From a checkpoint of a small transformer trained on Wikipedia.
Training: 796M tokens, 6075 steps.
Each number is 500 + 25 x the weight over its row's rms, rounded and kept within 0 to 999. Layers, rows and columns count from 0. Numbers have three digits each. The size before them is the row's rms in percent of the matrix's.

# down: layer 8 MLP down (transposed), 2304x576, rms 0.034, rows 1052-1151, columns 320-383
# up: layer 8 MLP up, 2304x576, rms 0.0343, rows 1053-1152, columns 320-383
down1052 091:489488500500487473489522504500509524510511469501536534509486484488499505488530451518486526515467507525490499510515520466471527550483517523477456423529490535490452526463452508477506518462490496
up1053 098:476500513520463499474471537464512488539478484476552533515465507488465509482499483514506552510473468476519524521503547456481473498528470507523488497515531469450478535436506498560503576486512479
down1053 099:519493496510505525540476476501499469530478485499552489455484493499498519528540501538469470522507511513469492525510515554533535456533486533528507455512543565521502498495475498475499510518513501
up1054 110:474466525509491549478499517488496470517485449527499500468487529509500479487496525531506504534500558498481494520473457520494459511451461497505500533501459495528531515492474436535534509495456537
down1054 097:502489522494485525491488485517512503505504487473445478523492486528514473493521570488503504536480568483472476531497487494488475507462515507514533498482496525473498501534546484516487563474493489
up1055 097:505462505515483538480481503522487514558506466507519502504508476487519526485483489509506474478509502515491543477471515551535443505481482511520500518496480497476475501501454518507431493530472504
down1055 102:488519463511524506473513496467501498470502511498513466498527541520471484514500487506501484471527514518488492495475518489479516509501448503538531494498514509448520529471532515503500500500521482
up1056 098:523521524523529475494513480510452512457485479509457458464455487478518434528484538564482495503516532507520512489483503529499472552511520489534455525506456524472515526488444490469518463550456512
down1056 098:539511489531497461501494503532481459492485480518477463469519515495490517538486536480504436513498458546511445492529528490501509494501455473458490470488496495531485500498499495487506504483489511
up1057 090:511514516472475498481518543516500525535516478501501526503478569456485489524500459560508462522478539549479477473531505472469472481508540490495548498520487508487516518498532498507496492503533450
down1057 095:490515492499520520490491514458542487520513483503494507509471491535465532506487498455464511539497467469487486508491522535486506500508527503536494539521464479512527467533549493503530496467472505
up1058 105:506527531488473517500494480512462521551499505508469515483534477496498491473490549466453559514468482526520480473505512492490459507513474488521490457479475528520517504546498528521487493542531526
down1058 094:469519513521518514488479479507501505509506531505487531532501479502501537497477525477487473516448496523481507486509481471520464553485493496473487526521491533467539515523524537483521492492498504
up1059 100:457537511469483507489497557509489492473499533544510504475506503449504489513513494532471538445477520505508533507532488478473516456504481491520491508541454490488464498526532530526494506516552519
down1059 096:489477487516529446509529537513524500502510480516430521488478464526493506473483492537477497524517507465523520474480483530486496521474514494536488493484503484503502495481437563492496477534509507
up1060 099:512512486530492528492500501520542547508497501478502470500513513487521454524506520524486478469505516506453524498487456465477523566472497456445521458529530488469516476486497497452532532530561455
down1060 104:527509482486497535504490474499493483522477529456479519526511486516504513508520556491499470490507438499505519486559482510520487516522497499498523510512585474456502508495462468473490536502521491
up1061 099:506501504500513510519527549572510496485482511488536491484447498516489515527475492464480528497531470519517513473485526533521518513473485520499437546518489519513517538530497482487499490521497500
down1061 111:482518489516478466505550489476522467480484489472475511535499524476510516530480495494509553466491492496491485509520508510515519499516498454457507474461479507516484542482547542556485507510539527
up1062 100:507468506459471530546516550496511489497551523500510502474507516494487530480477484518457499491502487460506527472476494463482490517501458481503457495489518515459458481501517443505519514552517513
down1062 092:483489506494508495466497550525523523487482493484525471492505503514466482529523458474517501484464554568450498506544485505496507484548481520468470460473467519515516490495510530524476530468582490
up1063 098:495548490516518493490498477494524541465455510503473482481480513520525470540522488510503547450511495471491485470509514522480491491524474500488475457517482503537500500502488528464523486512488491
down1063 096:458483530484498501498542508493495493475520516524503502535496481463533491505506499457485523532506507451489503483508491513536466503504508513474506519501507522435551494487500504557511554499463517
up1064 097:509452539493520515532472476529512507467435501494481487488483497496507479525554541495501504540533476521473515515487517507515497504498476517515482486535513497512509491516505491459495482486520485
down1064 098:508471515520497535503477517484527479481468538481474544505483518506486465495497474503504552471465489546518518480485497501507554526504497478464501509507515480475495476489543494529564499495489545
up1065 095:490532497522477538512509538518498490505457498498511508497492475446549495489535543530443521539491544518512502468496505515487481539535503521482492498471471489500520473539463499496510525466524555
down1065 092:481525446530517470520507532484459528501447493529491477484478473542506516545484511500458485537470491549523492495513494482466509541526495496480546489513515473494478501522567441505506491544474499
up1066 084:447513483515501494518529466510477487489509528475480484469475474545517512494532513543505541466539508483449506508524487484471425533510452489491499527501503541491502480526510540472523512523523523
down1066 109:505510496518449506494471518526527527481484494499481510499517512518535527494490457501530447482478531542494471485479458510480528502503455534513513529490481523433510507466511518548494558431495506
up1067 091:487482465541490487494513474559495497529532468516522492507489469521511497467495469482494458430503462501457504510495486485511517510467494490518453495524500501475530473462472495482483507497515486
down1067 120:483498491495486498517460482479516534496498507467503496523483532509483522526506522477508455525506507486500474499494502495484492480524479518526519521490529526506503484506542508492493502468541528
up1068 090:495556501509526524512477544507517516488521457484507517502471512484484469465495507528472516493492533525501541527521472511516488520482435470501471505509476516522511499474489477491499508534504533
down1068 090:476506494536477500503535479488472475492473512462491496501527504518483545560483513450519467505515453489493487476473488545529522493444530521496500491514507484500513510497553464508528497464496471
up1069 088:457508513500507545494491496484501510534493510532468499500509527451532525484545513475503518481441490511520494513479521499511525525467500504537478491470494504520481503498499497491498456510489487
down1069 099:506491462533469529507467517500500522522482538468507510483441531477501506538477495429477493522500476474495487500495555489493507484505478506506528525522529461508501533506492445515468515536514510
up1070 108:488442529480481537509473497502490453503517504488477498504499527493484501511502510488470523542507514499522515471489520511506510492518507496468513530558488538486500514486516466500521497536473481
down1070 102:530497460501512459511527464520484555479463499524465487474518490434513501532500476489550482488526504492522464501449475538486506488481509489490479489478494559506506479524477509487505503525495510
up1071 092:475539492482478483493478510519498527500476448495496528499489505501502487512473465475481537504531505519459499498513515507491488511438493505513505407475455540500540550499529467492510506495465526
down1071 101:554497465508562493477466510495472496477464476484497444498461492468495545522537520514495491499502512499519466519508488501492482469505506482489491476498543499469502503496514507501521483480530474
up1072 103:510477507506512515474483527494469544486462535519512533499532510461494489561532464475481533507455536527475494564514489483500520548505489505559481501487466498468480493514470515472472507537525495
down1072 101:498530475478499455470484487474472504512477502474487536496486495489495517499506499485481494491524489495541463516507511515474522496443536523499533492496506463506475465491516488497473473518482538
up1073 088:556509502452499508501501475507483480504476426563529496481538509485514446497494534504492496513452490519526485478479480523488506508520508492497517512504506452471482505520479488484479489518523486
down1073 101:509560513505479518486496504508492522528516506534514535551520539513491554562460476482504515484460517496507505514548497524495507550520472463486531505472482466442512469534477499503491524470494491
up1074 114:459474507527522505497470494495499465524503542491502515467503487483528470485527497526488510528514493526481522499496532507473434521490466511499501459518491505503517553505460496507494521544489490
down1074 109:494512517507507455485509540497519541488490472480554455519481474511517479530521440507502525551521484510506466488470521480468514503469512520504489513480523474493491506503468494526453470552506458
up1075 118:477532526469498484501442510539473454464521526464510486482466510485529518494487458528519512525491474506475522489498496515503493499479482540482489500490451492508530527500504485548511530488503502
down1075 115:491510497540477491516513496542470477512474479509462488556491494475511513493521495488472470466520466519532506549493529474514511501496449474529467518508509501491486467483509476519482500496520538
up1076 092:508491461502469517509451480523537505490516439497490490472501511534470465525511474460515520489525532487450526524493479520508528512475505490539488484517438493445480501491506489541490565533489484
down1076 109:495515476525562508544510491495485516493508535473417486509502508483494480476460545484458508494481500514484482467507477513496493473443477506489541468515528513479483467477516510498494511486537529
up1077 088:468477494497485522510496513518496503483504454528497528490502523452526522474500515501493513461466496481495501517513476505454498489549493549503509491515495470513478544502479501523518477512535479
down1077 109:512515511526483506502488488484509498514494555441482464464526493509502514560478522527478445530472519518499502489528532434488487485476489525487508523486504470498503488522510516526542516460499492
up1078 099:536480534527453535514468519503484474524506515489494531476494507490481542512511507543506511493477535511522504508490475476526435520508497480483526498501513509539500517482496449460501476490536521
down1078 094:473506447520511510536492503476494466465505521480441495530508476496522516482489516443495510493500537486514493484490480524506519492546534542512476463504509544513495514518573485502462489526530506
up1079 098:507467494487498490491504498524511504554524491475488476476500528488507516521525482527450524474526444495496528457516471509504491531448420488544467499493471527545491492536509481494507507521498510
down1079 089:493498486458468526511499536503508489499506541491521518482497474561464505491510495499520484514540488484527477502453464536476510466490487559494559489457476491494518525483489480490542493507513500
up1080 101:502505556519469481519446475449461461541444524530516518483491510496495509538538482555481538486464568494527516520498518541456482526442482527512497444490526522492492493473477518512496516491560462
down1080 092:479428510484525515495510507525510549509502508504455516501521529509516528449510507482487477491534493506516520424511503475499494502526510495453480533560527521458480533544489511490461488539500481
up1081 092:507520492487498510494490530522562486522520519544512516494464488489504480572516504490519522547471507527482533465496504554494515520500483501511488448493482475495498522493473527523461511498477515
down1081 100:496505498494485479484544500490478477518494561494459464507522511486463520514504505500469488533466464532494454489510542489497505470478528455493504497501516504430513475516481527515537469465513535
up1082 104:507490481495486497526491523545534488478493486470504521474447517478495481510480526520510497512502459490491447530520478469481514509478522506490476502487480515496505533445512504471492520525450478
down1082 101:479509485489461477490497479518496534511522539511498456534515533534514516519515523474492532542462517538521475464512487518511509467506531484531493478507525521486461476471512473509471479461545527
up1083 095:529531504486531493473485513512479553507476458508481507474506487492503516494473526475474540481518488470493529467504461485488493535513486495516489479488509540512444545506535477482477535510485479
down1083 090:498506489488495525478504509484525459501503537411507559504489543530460476508512493536498510492525506506469509524507505527435517473533489519491484492445476475489543485486456488498510504507508442
up1084 093:467513519516540480485509478491446461498511538535493494529502517500476504499522498516554520516479525491498525475514497513511502484500520477520527464486505495449454513510502473481525520493501496
down1084 099:474504490450545516556511492497483506493507516475504518514472490511528487493509504492528511526492478511504490502503488491432503519490481532502475529493493498511501499511506486493454522475484532
up1085 094:492508506519513490512472498523503503519487523475499508538486502505507485465502478500540529527553509484479531500525521484521515509524489488494526477503506498489480534502504484490511491495503513
down1085 107:512528532491444535470433499467451521447467508489486518519504515523446472501516506483448505487522534534474527502465491532489521486514485501510449482547458520484440531497499494530537519447460461
up1086 100:478505554507490500495475543491506509492522505533497495480499502509499469496483507493491498463521463484506504507469516485490470442468473521552499508501517503525474522507502449503493503540517472
down1086 094:491481527488511493479455479518535529504503464485512486541530491486486534488511507489510486502523521491509543438554522519533463510477517495466468511491468515504490440485523450515508488467519542
up1087 110:468498516499503483487481507484490495468481515497487491527482488521483482548554471542473539494506494528532517482504472507507517542500489485506472495484509497468489550464501503521523516492534471
down1087 096:484492506487475475492517509501480526459503506467497496571509467491484512506486512500462519517515527524508504508476522505538515473504492482467523457495560500500495547520538524516499535512494470
up1088 093:509453485464462501449468530518503487500505521508516479509500503483463510442502491547519527493510486486490459495466464537498478511516476489500470506543515491507529498474513469498480498520489504
down1088 104:489478494542494450515474497503527465499490488504483503473448485471523476509466526524470505532508524502494505498506484496518482514493488518481501468501475496489498542506504487472549492540498487
up1089 098:538484530470527479485495496552472500453528517495543497518512507524485456506502461480471532519505533475513531462457536521504471491512483496543482496536506512490473518493504493483513483515528479
down1089 106:480465472495490526487509508489534455503472510505480513473530519472515501538466494518492518498472475506521445484537477514480479543507506473488468499520493551509495525515500537526508554472484515
up1090 097:489489506515546451487521514505500483470522489492494519514501527472472529530521532479494525491491539488471515514467453532461485500491495526489475481484470477508490487524518497511520511501476468
down1090 102:473511460488508515499463510425512557483523475504460492493518518507486478478512470554502475508487489523511496513488542485481503438504452519462485532526503513473499476492495488494512499505491500
up1091 097:517536476495486533531503452479500496500507510512500523475511484476523481531519536542444488502524488493470501519490498497505504494533531461500486516503505483494480491489477497493504527515480464
down1091 087:504506479483475490479517502512455495485483500521520492506531490474482506452466486511459491513459527496492507433545523489514521515494507521504488473539560551532506499532532468532515493512496520
up1092 096:483509514510530527507518524510466481497489504487497501487461498517492482480523472563503568512483500508469525481474509537492481519490505486524486510484533490510491545510530481514460516499496483
down1092 091:523510513531442515499505530474530487497494476520501456495508513493469480470483563513445482506523509564517474547492514525463510482502518516486491509481449499514519489520501517486507450509503526
up1093 098:516519518528465502531513481500487528496477529464531524485516521502491498484476487529512490511526464491470486496499533533508460489470464516519463508533504513505487482490472532539481494530461492
down1093 102:498509471477464514512501520507486499480480487503493535503522500529522517508512431543520530497531514522487512465534507518511526516479473468443513520451512475489492510534539525508502557482519519
up1094 094:519538554529497512478504504442495527523470491467522480488498550495510517518494516514475461501522496515492524517515459486513476498491541479543481514480470504448502485483498437484532502500484526
down1094 094:460487485472493507455517517496518484470508494479495485485499476527522472488486508499483519538513513502498492475443536482510491508516496553505511505504449529529507509483496502509441496517529551
up1095 100:448479517452461490477500499518483494491491495481480489506500496456486483487495508562541509495528491525474515532501513514489475495535447517492468456511467541527538537462463494515494523491469519
down1095 113:483502533518511526507479518531502505501488472535450465467513509478495478447493499466529555499486520503510490457508492513518490478527496499496516474498494476505438540462489540507508502516535509
up1096 116:495511525451487501520460489501488502498473478496480506497539487479491520473549477532489525481477539507491560525525471484478532512544510475476447477479476467486482507478509546508487498545465504
down1096 114:504487522481516505499484531494488481535523474522476508501537496488478531499507555496490525490497500488446494529526505460442514468512482423488503493500516510481491543515511511544467495478502539
up1097 096:490498500516518504502536464554469500479484516563523473516537497559487460488534475519516508533445467546462495485506526524511504515488467492471521482458504516480474511465505461509506524515525519
down1097 097:522508525504521507465481524466500502511497512519475465531464468429507514521504513516501535497542495506471504512500499506521522479496477553553504521486489489504502461513490535477499485474506485
up1098 098:508489478524498526506458498559523500498510503523523512490457534532534429477520506501497518511475492520530517491476490494462523475514439480525478483552455437559522488471479446513537454497523492
down1098 102:472492464516558482489475505459550540489468491516503541477506516479496506491474492509494496449496533454505472492520492458489491495530499487470521471456535541482479495506504529469465497508508499
up1099 115:509476543506513511486481474520498470548480510505503500478511496443482529474517483498457530522499499517439492543504477502519548499471512513540476463529455464499508520480453484485517505502511507
down1099 093:523492539479511516508502497481506491497493508539513501495514495522493490516503460512488533480503497481469475517513484499492495531471504512503479502494496461482504502499514492488471511501483505
up1100 104:498514518548490508516515485511518536462470489495533520476493515499525493496517491550542480512487453564474520477489494504463479527479515497527495467491504501504523512482497498524527474516495508
down1100 102:499515523483482531486497518482508510474556505527447531472477484485505529498501467515487514481490524503515504501522456457472551519498528511550518469488482482473501514538495542497491499479539530
up1101 094:487477517510514511458520527495521503537506505519513479452476491501512485470508486496511537544538510456464506464461501496480526480535513448498497447499456537494503492510480548500512477520462489
down1101 102:495536467535522505515523508510519512496527479474472500479495489491502489478549494510526503508516499461504503512528490516480499479525496468479522503448547514510507502489500511542496557517463474
up1102 105:467489525516470500488528529492510462502481460517466490486478483475508520489487504503498535510534474483519487500500497549504470502507524508515484504543529504539483476521495442516493493501502486
down1102 107:514483493527477537489470469511486547499495512517432515476455467544508530503474475570511517487488509471497503538491481520497519548500480476569540537510480521466549440482515521532525437469494502
up1103 104:481482508489482488488523498498499444449517464523497479483534521509529458517498512456516509528503490534506520495542518486501520464504522469482489500472498486539512515501485464476487495538520465
down1103 104:497522478506483549501527505484504488502519481504493480527489505475511485486524511530501514488517518524475487491471514476504491512525473490547527529497523527496476505514504469485490468498514553
up1104 097:484494500557508511534503496528458503464514528525511478486489518494499464515511480525484510461550502496507509504462509493505518433488454487513497512545468515534493490471540524493476532508486455
down1104 099:506486478504492464474535479509515439548536530519548491568490474530485528498541534473515446453473489477487461511545490487462498498519490499518506522511518504516498519455472471486496511492512520
up1105 100:533520482511479533482548460478539533533484500479545545500478479476453504516499512519502508470462467529556496531498512504503467443522516483521486479488488538487504509496473466502520507474510506
down1105 088:480519453487524508528503512500508492485505471460503486493551487521524475535505514505463496521540506467502480486534461502486475496534472485473514499489481497495498434538509520471528505486505528
up1106 108:493526558499486502513505531451486488502510485534495495477500507531559446482506516513532512489504494495492494493494506529523506506516434498514443507500447489497509528485482492502532474516509495
down1106 107:514497494497465537519485520525469492462531463492511492517507513517506518539536530517525473494532504504525488535471507511486531510526463482483459507457491492517516509477506488537472451535519495
up1107 098:481519502492479510492479532510508521450459430515487479445478506480548461460488521528494535494510496533437510526482544539524486509455506542525466451487473495521550512481484493471457512515493480
down1107 089:537509471490568537530529512508563472489472508482518469487479509532516539483516469459530532504496494527511519513511466491533461494506485499527520516498463473484495502499488498525498529523514482
up1108 100:519516539507503497542510499492525485552454523536480479484486492473541495525510529500464517529538502537470533507483536486503520509496537504467506531474469477511496531489470480523459522503506511
down1108 105:493511462477514493495480521490473546466471539503474521485483532466474510482500510503517504581477530471449534500469481423512510527503484534512484458491493503480498521523520515473520535488470519
up1109 105:486533492542513501496460551515479478502502567485494516505467482492535497500523446507551515496492525463479492517482489511438509538528491500468513452514494509507494536459552526517497505493512507
down1109 110:508486497498521504495495521507476503475512469518505516492492545521537466519491487548551516467464472545523491535501479483491458497480490460477513505547516559477499450539454507485535501441465506
up1110 098:496524527468499505488486512504498516464448513520483487474504469445502496478535517527486512457539526483514492542457502499523490491515432475520495441528511492488553493487479482518474502497518486
down1110 093:491525522457493490506483491484506521529469501494467481494495509490500492512506491500454475503497522506495500522488494562492516509538508537516517479499530530533521470457535474568504501507488489
up1111 105:492448479518498496515498495574502489479525515524535506515492534502537479514521472516533489517496506513519465496493474523482487494479510490499467498484499511522499521477505512446499491523497536
down1111 095:488498513510504536496492484450476473548520487503471501503542527495480523502492476513498506503484474478479521460497500502548458502472451562507489524492486510542523528518448490498520505497486456
up1112 099:477476503527477516507504530533455534497498463499480490482498494478516494500513494532535542528484532446493514495466513498474529576539517467489489475517511541503506517508514521483504463483494487
down1112 104:478454475494461482461471487502496458486502489516506523483505526475494502499556449502493522530530493527514483511477507507514523449515503539469498505535473506508489473468505508508483534493556525
up1113 096:527479539474521434493470504521565495500496472510474476492486505509507502465511508467456510491484509499514504473511500494475436498481490529498508484499532518498475496489544451527499547539475487
down1113 097:527508536476451545557529535497486463474506543538540495436510481526507548515487490485528478518473484483467464515477510510516485504485517512489502490531464513547527494464499475463484465504531471
up1114 100:468474530513485526513468467465534482508511500512503512477514466484464483493521490542451488513485513496516549556470501502489484476473514481562484482499477505486497497502469467492492433496468477
down1114 095:512484520479467521539546479430515511473515508455515502482487486515537531502519514526527506502514553464492491548467494486506502474502503520480539536467491479523484522479528519504517503501528490
up1115 099:504522528529505510477471473472512434449493510490539539495480508528489477486544471538525504488486482486488548516482549542510511519477478472508526470519447499561494497459483499498506489519537508
down1115 085:510462498476509434489490492504509541516481481510485475455507453489490481448514506519477516529549491497524498455502538483482523466529474528444483459497479430519497488539491500492496490484504500
up1116 101:520498483482483510451511541515522510466502479491516505509495524468501499515523499490501494493519517463499485477494437463533482497504508489557502481533488488494478477486513480516484495493468539
down1116 101:492502501502522560501467517455477491522513517479468518498480531524494518478515551536497513490516533513543521497491463469496512487504455528480550491524473505526535541455506547502540473516484545
up1117 099:521497489479460559495491477477487517503508504510526448501543515490486479536496480502508521488464516497514515504463505482505508539475543469498470465469501511523433533494467468475456494495494471
down1117 087:506489499527525511482484483518510478568494513469523477498482484521482499495527505552480510516538519498488524502467459463483511474572479524479479514463500448531496506551485465485524509543532520
up1118 095:504505491487481528509476502544561471524457547513507504502530501536469483462561535525454528470506566509531543513467475532507508526458515488494537489488479464523474474529482482495488544495524490
down1118 105:480531519502466518499539526456455478498513519477535507533510495543489517472516533475479492532490525540453486512506509515506522467474487507526518487463531505488507548512550550493525526473469490
up1119 117:485514537525489490484495543544489493484498491488492521496514506451505457504529491464489525499542483496513509518507460503508494507483497532512508513530504456471498488435467500465530515499482499
down1119 109:504507511522514520513520509494518519476551532493482482449508484468488510465509518523494542545494491502511506484494518534485467493431476498489486491481523478488521497508492519526532495463490504
up1120 093:494451513496515478461526504554486510501489508540485448477523513500523508490481488491495487490520498504435527512491520494460479489484472534501509511511530486495486507475461480476487547509450490
down1120 106:486513487483505506518489509439502519510486482455505530533483483504510502496499501523517498522489533485546468495502491518514553520478523449503508475494483509551542509537515510531511474495554514
up1121 106:478509509526517488448490501502522518508491513563487534495513512479486490520508454501481526511483526494479509512502494503450504492510502492505500474517514481537489494489496515466531502525517489
down1121 095:524479528486452501511426470500455506509504478457477497488507498524504509481475485453486498488504518496513528562483498524532491455471529479526540488469482504488471483526526477521513498494506516
up1122 092:456534530469532473508499503535482507492509481501506500482545483518480488509559517468510512479518505492471510496506525452465482518538500506505518505482484528523512509494527487492525511493460470
down1122 104:484463504488502488494487494520461478525497487522508550492505511504487488502482510529505499476491497482498479534495477525526454475437466486523484513528484526542469474530498492490531538464503498
up1123 099:465502542502520479526498491553499471557528489511469530505462502501505489508506467515507505495506511514493479525463474483494474508541501519510508465517506523510491499500491480499434502471505536
down1123 106:490519548503489465550455528509489508480537491478511509527499493491448488454520507482442472516511442523502522493489516489497518511511476457512517507531508490547502492466526462506541511487442523
up1124 100:498527497528484508477467495544524530480514484465570557520534506519476456489517458561501533520545523495517497503506460483517513501508483506506498479529521512466497548424474525501491529494534485
down1124 106:514491507517504495508472495526506515524510487478497462542476460521511550500484455507467497517502479496492481511551517457449540508513463471519496453471530514535531522527504524497489518490486517
up1125 098:469485477478463442487489516515491429510511484496505568470546512504469500471476440517500561496498493504476526512546546485497511491528497489513514496538573475532516465474507507446518529564520461
down1125 092:491518508514505553494505480521534558453465514486488458491464518482515489478515485486533457470510534517529474528506435467509475561433483483521494473455453524452491502506473448558513491435481508
up1126 096:541466480537489495495441525512497452534542551510475489516507513455507480520496482484479533470525487510489485497475498516488468456528475544515508494539487469493510542496475509515478504498482459
down1126 100:481520498490445482496520473524486497484469514533498502545486528541467485516538469503492493497450446482498494524541497521481497491467497462484480509480505453480510466484537455521506472456476539
up1127 092:512474474494458503440476489492468496550515522468516475493468509469485449490487473535507521502546490505514494512517519455465555535497498480500494430516528484554513494453482484519458493555499489
down1127 094:536516468536496462531509504547448523495492520510495480508466486491498542504507536535513497501470482509494525502547486473505467454475535501528526514467504508420517512463481524512492533501490493
up1128 115:506496489546487508515520512538503495519489540485511509461493516495565489504503509503440521451454465516509482507522474512493513523494506458522447514503491473530522523495487509538478555503515530
down1128 107:516476503468481533521516525491502517486507503503500505437529453490493494525557514489495509521492503504531542497516516524499515520536510505528552534486541469488521482514509511537497504519485467
up1129 099:492529500514478506515504506479507499502457473513573465503503510489524508494504491540497528537503534491522550508515543491467461499526466518494481451469468532517506499445483502533509549539446537
down1129 101:502551499512505505519473474458536516493487507481510521459496506533518488476507514506469521521511497482511458486474470458511505494531510522527485482543510518483501528514519511486479501475468530
up1130 097:497503485521455530483501511468542480507501515470502526491494516491525437503537501482446529522526487482563511515484581522543510522515481477521457517497455509528526492506446449497492486489520488
down1130 106:489520475501535499524478499474509507505450558501511535516499538521492516482477453516494489461525502512551498482508520521494524492472496457513483420471479461465504491470488484507499550504476490
up1131 100:504510514474458502534477516488513513527499446520515537500458515478532510519475494499502482512487475526509468497492535519526546532529459470486481468511435553497467523473497470479499494548492484
down1131 105:517482528522479528512488502512471525494484497518463501554524514489518509512483531481499519486535488524477530490527477481515475483493484514533493499473486524474510506466500512478497533516565536
up1132 097:534534475471512488481487467499526507478552499502532536453466476480490529489485528481533514514530538495470497498508481540502485461523482482539514522460527526517555494514524482471489457523548534
down1132 100:526513494500578491481468489482512471518499461517482467507502523492537514508512488533522465512523482472464502491511505494478527501472525483437531482501473523468526469524497510490509506475475450
up1133 110:524542500519496514483494482528518477549488466528508508483459500478521510433500505501517531523473557485502540499489491512505509525515472510485457498509481531507483507490487505511455511525504468
down1133 097:518518476491468531521460506537539499515477490509502501538560526522499531453482531568480501479504498493475570472465486510515543523514495505499501491447513447463541503500482488504475474554511509
up1134 093:471464521491483476519480515506491511520506492511540508497483498476494486440501528537457533504524524507514513497473497458515484505495487457497475498506507463482501505524522473528467485518482489
down1134 099:484510488489492478477525525492522515502503505431494467520484531515536515523498449504507475491513459504504512482500456485470527476500518509510510544490492460477518496472525502501538518483468475
up1135 100:507500506500523490429542522497509514485480448523488509517479533445512485498521524500499521509493515460490526512481514498471517512484486490498474529468452505510500486523502516520511484482495528
down1135 097:493532485509484507472543527527502513499480500515521502555560526486513490513478502497499528498486531492482498520513478457524549494538510494506523505502490502512519527537457465500495490472514492
up1136 098:483525536470495548475509472533513527471505488492510541496507547522481496489520499522501516471523465548496509468485507525501508501473472477517458482538546463445490505514511472491517536510502429
down1136 110:474520522506477532549460519510504520502561501469491526513554498481512496502443490453524477510516493507554444505485494477512485527448468456485536475532491523484460505516532480486514523499529484
up1137 100:479533484517495475499518453548501490468502497475506468512505506537504509558503467492495475443499511469488503459501530457488506502530528532524495514511509498501500542513486533498522505487498479
down1137 103:500492543517495502505472520477526498467513443496509521468509515501487499498454471431486476509449484501517479505515494526503488511475488467515497495522514491487504468505480496501459504501460435
up1138 109:486463530513553502508469475506521485511499507477452499470478528488500519519531482520492507511552490501504527508497517472473511501514512509504497507477447491516507476495498471512494489510553536
down1138 093:514491498462499460477494507526533512448464509503519493508462545497489490514485540503475483515482497521525446505505476496489475542501491559503511486522493502516471500465521493521504492477522522
up1139 098:513507519472512517469463489508496503536519449511474502450490494526534512482465528506456479461516518521473549513524513475515531479462514481492509480552529481448512485477484473477456479504485514
down1139 099:495470481516520486525473514524492488456473517503487528506502532487493517498498505530492507500498516506490491493490486530538511601514509516518498520492501477537529511498528523498532501504523499
up1140 105:527522483520519482523504539514580527483511534443518506484438539467504468497528498519454482528506458527550553478462520527492480511523455452513513478524470466472499494506518505535537459549505502
down1140 109:494510550515469524484489478483487491505547490504523463472523547479521493510489547505487505487425494531522475497509528540500474478530503499530574496515527496467475509512507528442488502515541489
up1141 101:522490485494517536432527478521520494529495501512519478505491467513512526483477468500492489505560462515496527509515517468490490526503492476484479455531486521485481528484500473476540481506494496
down1141 105:496501485519463533471509467499504509479506481513486525488490508545556509531512463521525462483492526511478525475503496536465527464434513481484512528506459476500510479502507523512501457500508491
up1142 096:513526539483475465472524503516470528496487482452487509510524491473496505481489549524476506461546460507495568503542543517526474548514525478500492519501504489519499522470484482461501511528479472
down1142 096:574528471528465480477472550469515526515501470498474506487533529501529471522530448528490502501453425506487525473495493462513526462551465500562521537479488516490484481489520485499511500515481472
up1143 087:486507541545491542509499499495508522503460495545495462494522496512478460488521442526451519519518444487489519469520494547507486474490489524514481489474478515499465500519484510483528509549494510
down1143 095:487535488512484515500497457471480511485502511512500503457492456492499507557504491497523477509500478518520488546494463497457527528497502500509513493530511494458476465480489467480512507469514545
up1144 088:485503488538487497520482524512507518560484478499474461481476494536480476503563457539491512467517533506496503500489520500480492514526475472497494452472492482491492455483490516502446478465520495
down1144 103:538535476553456507531485492539498494517521507496487522492494498468465515534503477454501464466531510502511491527528497490522509459520496514537520454504465535453474478507486450488508535501509477
up1145 099:539552516525485512555558473521541503473483528523492511466513459487501547504469490574486506447497485511512484495468495512525406466508505481551481505488479523484471509483479475490467506513512523
down1145 094:455489492477482514472522548483531477538505496502511518500531513462566485523541483461518489546506512528486421488516487462514506513482526506481474574504519499462479479525475511478484551508468509
up1146 113:503522569490468480518532466493494502530510506488490526477471493509524444503538521516490481450504485501522523515499461513536518513540484546499485505513540490499538491514518439492488466519495470
down1146 109:463437501521522468512464557521489508479454526497492529489499525486482479507451501510485513451519526471508493507486484495494463531515487497484532519491488527476528513533477519528478481494501519
up1147 096:475494488474442503513501506511499488471449468526519493481557474478505505506527547489490493459484488516509486521547504501508498541503524528514510503519463463542490530488459502543491528552514498
down1147 085:503505513497491481495527488498482547471481491519526486556510464481504497505508507449522532493417458506510498484511501519509501507525494504459516510541511448501557493493491468490473517468487468
up1148 111:479485496513454508520448487546503498504485502471459509499506543551492470518524485508506519472484492471516531502472494481514526505494532513489455523526496528551531518479486493522458506508461506
down1148 092:472495480485513471486525534454502517497497514524531506484508477481544493478506494486497477521516477528504462526521511545492471507516494479505506520496533470462487483502502523487516512508544476
up1149 098:546500482511511546491500507479476537532494478498492473509488492483498486486483513493481518523498526538520492487493506459507488507538528478528504513469550513482521506541490479499471491492515485
down1149 097:487536512517479538518531513463492538521553514474505499499515449491516519503503489519470445544487464510542488481500552478535519530500450516489531485512524484518489503527489491501435506490496477
up1150 128:468493542468512501509473523521513493501510509484510524487521514473543478506508509493472513525485492552469525498542502500496525490540472489512487484492501504544537527493462481483481466533528505
down1150 108:474500524506501511488532501488535512501539496478537501498539509456533503541514486490511525537471428527487530508525501482503499495517528487494489486485540505441523502481484479461470530468504529
up1151 099:516509508519494519500484459497530511537515511511493507530465532465496488535508527536467507550499498480429476544479452513503487508479490499508523481494456509489473517507491485483457463508498497
down1151 109:534499532520498543517523484481505468551472483516563513480478479484503500491463498494519492530485497517519471510498503493463524494520508521536515512474504500465517495499539481504564469519481540
up1152 100:494494561482498506497470515498531493517481496514473509493494492498498456505534532505466503465491533558485532487509522471472529476532457511475510468504429547502452485524470481522469456517457460